Weights of a small GPT-style language model, trained from scratch on English Wikipedia: 8 heads of 64, 5272 steps.
Each number is 200 + 30 x the weight over its row's rms, rounded and kept within 0 to 999. Layers, rows and columns count from 0. The size before them is the row's rms in percent of the matrix's.

# layer 4 MLP gate, 1344x512, rms 0.0987, rows 1029-1039, columns 256-383
103,203,182,208,243,200,200,165,163,248,183,218,261,211,160,211,216,202,225,177,218,223,230,210,180,197,253,203,212,208,244,200,157,231,213,247,215,197,198,201,141,194,187,179,195,205,189,202,189,181,127,217,160,208,225,205,187,189,212,202,256,194,258,197,165,176,146,229,208,108,233,234,222,178,205,194,204,195,230,155,235,276,141,173,192,197,247,226,238,190,133,228,271,175,158,177,160,235,253,249,157,170,193,204,185,243,162,193,183,154,227,216,169,147,221,192,151,195,192,177,216,166,233,209,226,266,173,174,163
114,234,224,207,194,202,231,204,178,148,180,253,210,166,195,233,196,245,172,203,181,187,227,228,251,191,244,133,188,178,150,217,170,202,141,258,203,165,198,156,155,200,248,148,196,180,206,183,199,260,188,195,209,209,217,220,145,139,212,173,205,204,219,220,147,193,187,195,229,179,203,274,191,150,212,164,220,204,212,238,171,171,188,185,186,188,200,164,238,205,231,225,182,215,180,170,202,164,212,187,257,253,194,211,206,196,225,214,179,218,178,233,210,195,190,212,174,202,214,202,175,222,209,239,170,221,193,162,229
097,227,184,201,174,185,193,168,158,201,245,165,270,205,238,190,141,201,184,263,228,141,183,174,217,179,205,165,221,200,215,241,177,233,233,209,165,209,206,199,168,189,222,247,208,228,236,208,181,221,159,175,285,208,178,188,174,192,232,189,184,224,151,187,202,157,213,190,207,191,171,162,189,188,174,238,190,220,262,217,203,234,192,164,216,214,224,227,129,226,254,199,175,202,193,202,199,199,218,228,200,255,212,249,164,213,129,146,249,206,225,157,210,183,175,233,214,172,192,210,223,186,222,235,169,199,243,217,194
092,226,195,163,202,198,249,199,163,143,150,267,209,200,202,256,203,161,232,191,227,123,216,162,177,135,220,191,273,222,174,190,161,181,212,188,163,210,224,113,156,179,187,206,199,259,199,165,169,184,212,204,156,205,236,211,212,184,202,172,204,172,210,159,213,171,194,193,216,155,207,186,220,253,184,185,226,219,187,212,204,195,214,189,188,219,219,180,173,224,208,183,169,210,210,225,183,200,166,168,254,210,154,133,239,245,260,151,174,192,181,175,180,245,187,178,173,138,226,182,180,247,207,184,237,195,185,199,158
106,218,209,254,205,220,186,184,217,168,204,191,185,197,196,163,170,169,174,176,217,214,191,183,198,216,240,238,173,205,199,229,273,171,192,223,259,196,178,219,182,186,135,182,202,186,196,201,185,171,200,152,149,236,184,148,173,150,209,147,176,202,187,176,198,226,236,191,233,215,217,144,228,174,201,217,234,227,163,192,216,212,177,217,214,201,230,164,220,212,135,232,138,139,191,257,165,116,161,213,257,211,183,230,265,209,176,164,165,171,182,236,174,159,187,153,276,178,185,187,182,180,169,196,212,205,194,177,203
098,234,146,195,230,209,224,211,152,228,166,218,225,163,199,211,176,204,196,255,201,251,203,227,192,186,188,204,261,245,168,213,205,204,240,205,214,203,212,262,169,195,238,223,186,225,176,187,182,235,206,198,131,172,219,183,217,210,197,229,185,208,161,200,159,203,210,226,128,264,212,180,171,236,187,180,216,213,154,184,270,214,235,134,207,146,173,182,187,246,234,230,215,236,180,195,282,188,230,185,226,161,160,202,198,192,243,174,171,212,202,213,200,176,177,175,236,179,222,211,233,160,207,149,247,254,194,205,200
105,209,189,167,177,190,193,199,153,195,261,202,218,230,222,232,216,142,188,228,240,201,170,171,180,199,169,185,203,207,247,135,236,249,210,222,194,267,208,165,212,201,239,239,207,184,162,172,191,198,172,195,156,166,237,184,169,217,150,207,148,159,173,277,205,193,190,210,168,164,170,264,207,192,261,182,180,178,197,151,180,221,209,158,168,197,178,229,214,232,222,186,192,149,133,181,223,138,176,239,187,202,182,211,230,202,230,226,121,202,247,195,182,179,198,182,170,242,243,242,163,221,234,208,182,270,222,192,182
095,162,214,260,197,160,195,177,210,211,180,200,189,179,228,204,180,152,197,170,213,243,226,224,222,171,256,254,187,188,212,236,214,187,251,164,203,180,169,219,220,228,186,187,152,173,232,184,144,231,238,181,223,166,187,250,164,228,199,219,239,189,193,182,202,203,212,184,212,156,164,197,229,211,168,190,249,237,228,184,226,228,162,235,207,244,206,198,185,130,203,165,172,195,227,218,196,213,182,237,217,230,278,207,239,252,213,187,204,199,226,193,196,194,188,215,144,194,239,206,238,256,187,200,125,194,196,179,196
093,212,222,245,183,251,193,214,185,184,153,170,191,185,167,237,185,207,210,253,190,213,186,183,212,176,204,198,257,189,202,166,181,194,189,228,240,272,247,240,226,181,172,158,216,258,199,198,181,212,148,177,184,185,206,197,215,226,204,133,211,161,166,228,211,183,205,261,193,195,213,212,231,221,242,183,234,170,190,159,225,198,218,188,245,151,179,190,162,184,158,248,167,218,221,166,191,172,267,144,221,187,144,178,215,194,170,207,221,159,242,225,157,228,192,224,204,118,199,192,221,202,198,209,157,220,207,222,179
101,195,198,242,167,215,205,216,216,185,153,263,184,208,271,214,248,182,232,226,247,217,234,235,149,187,229,252,219,217,229,172,251,153,196,248,228,225,260,246,163,199,252,182,211,266,208,230,240,172,209,199,173,278,253,232,196,158,205,202,153,221,178,202,211,227,164,215,222,197,161,213,197,204,248,194,192,187,210,194,214,165,161,220,161,149,250,208,230,210,173,162,214,167,218,172,176,152,238,227,204,169,201,224,222,203,208,171,191,225,179,147,202,192,174,183,285,176,200,227,184,186,250,160,220,230,163,206,214
096,185,240,186,178,187,184,203,219,193,181,196,188,191,178,187,195,247,231,264,219,242,193,216,166,167,194,192,167,155,188,195,199,160,211,222,191,196,218,152,217,231,186,196,190,206,210,215,183,199,186,161,178,166,195,195,152,179,246,200,190,154,211,236,125,206,205,238,194,232,200,241,231,168,196,171,247,200,186,210,191,258,206,171,186,228,147,174,262,192,252,139,198,205,212,155,206,182,262,194,203,172,171,189,222,274,193,149,130,188,188,131,118,176,161,239,199,233,162,174,148,208,186,173,172,174,181,235,241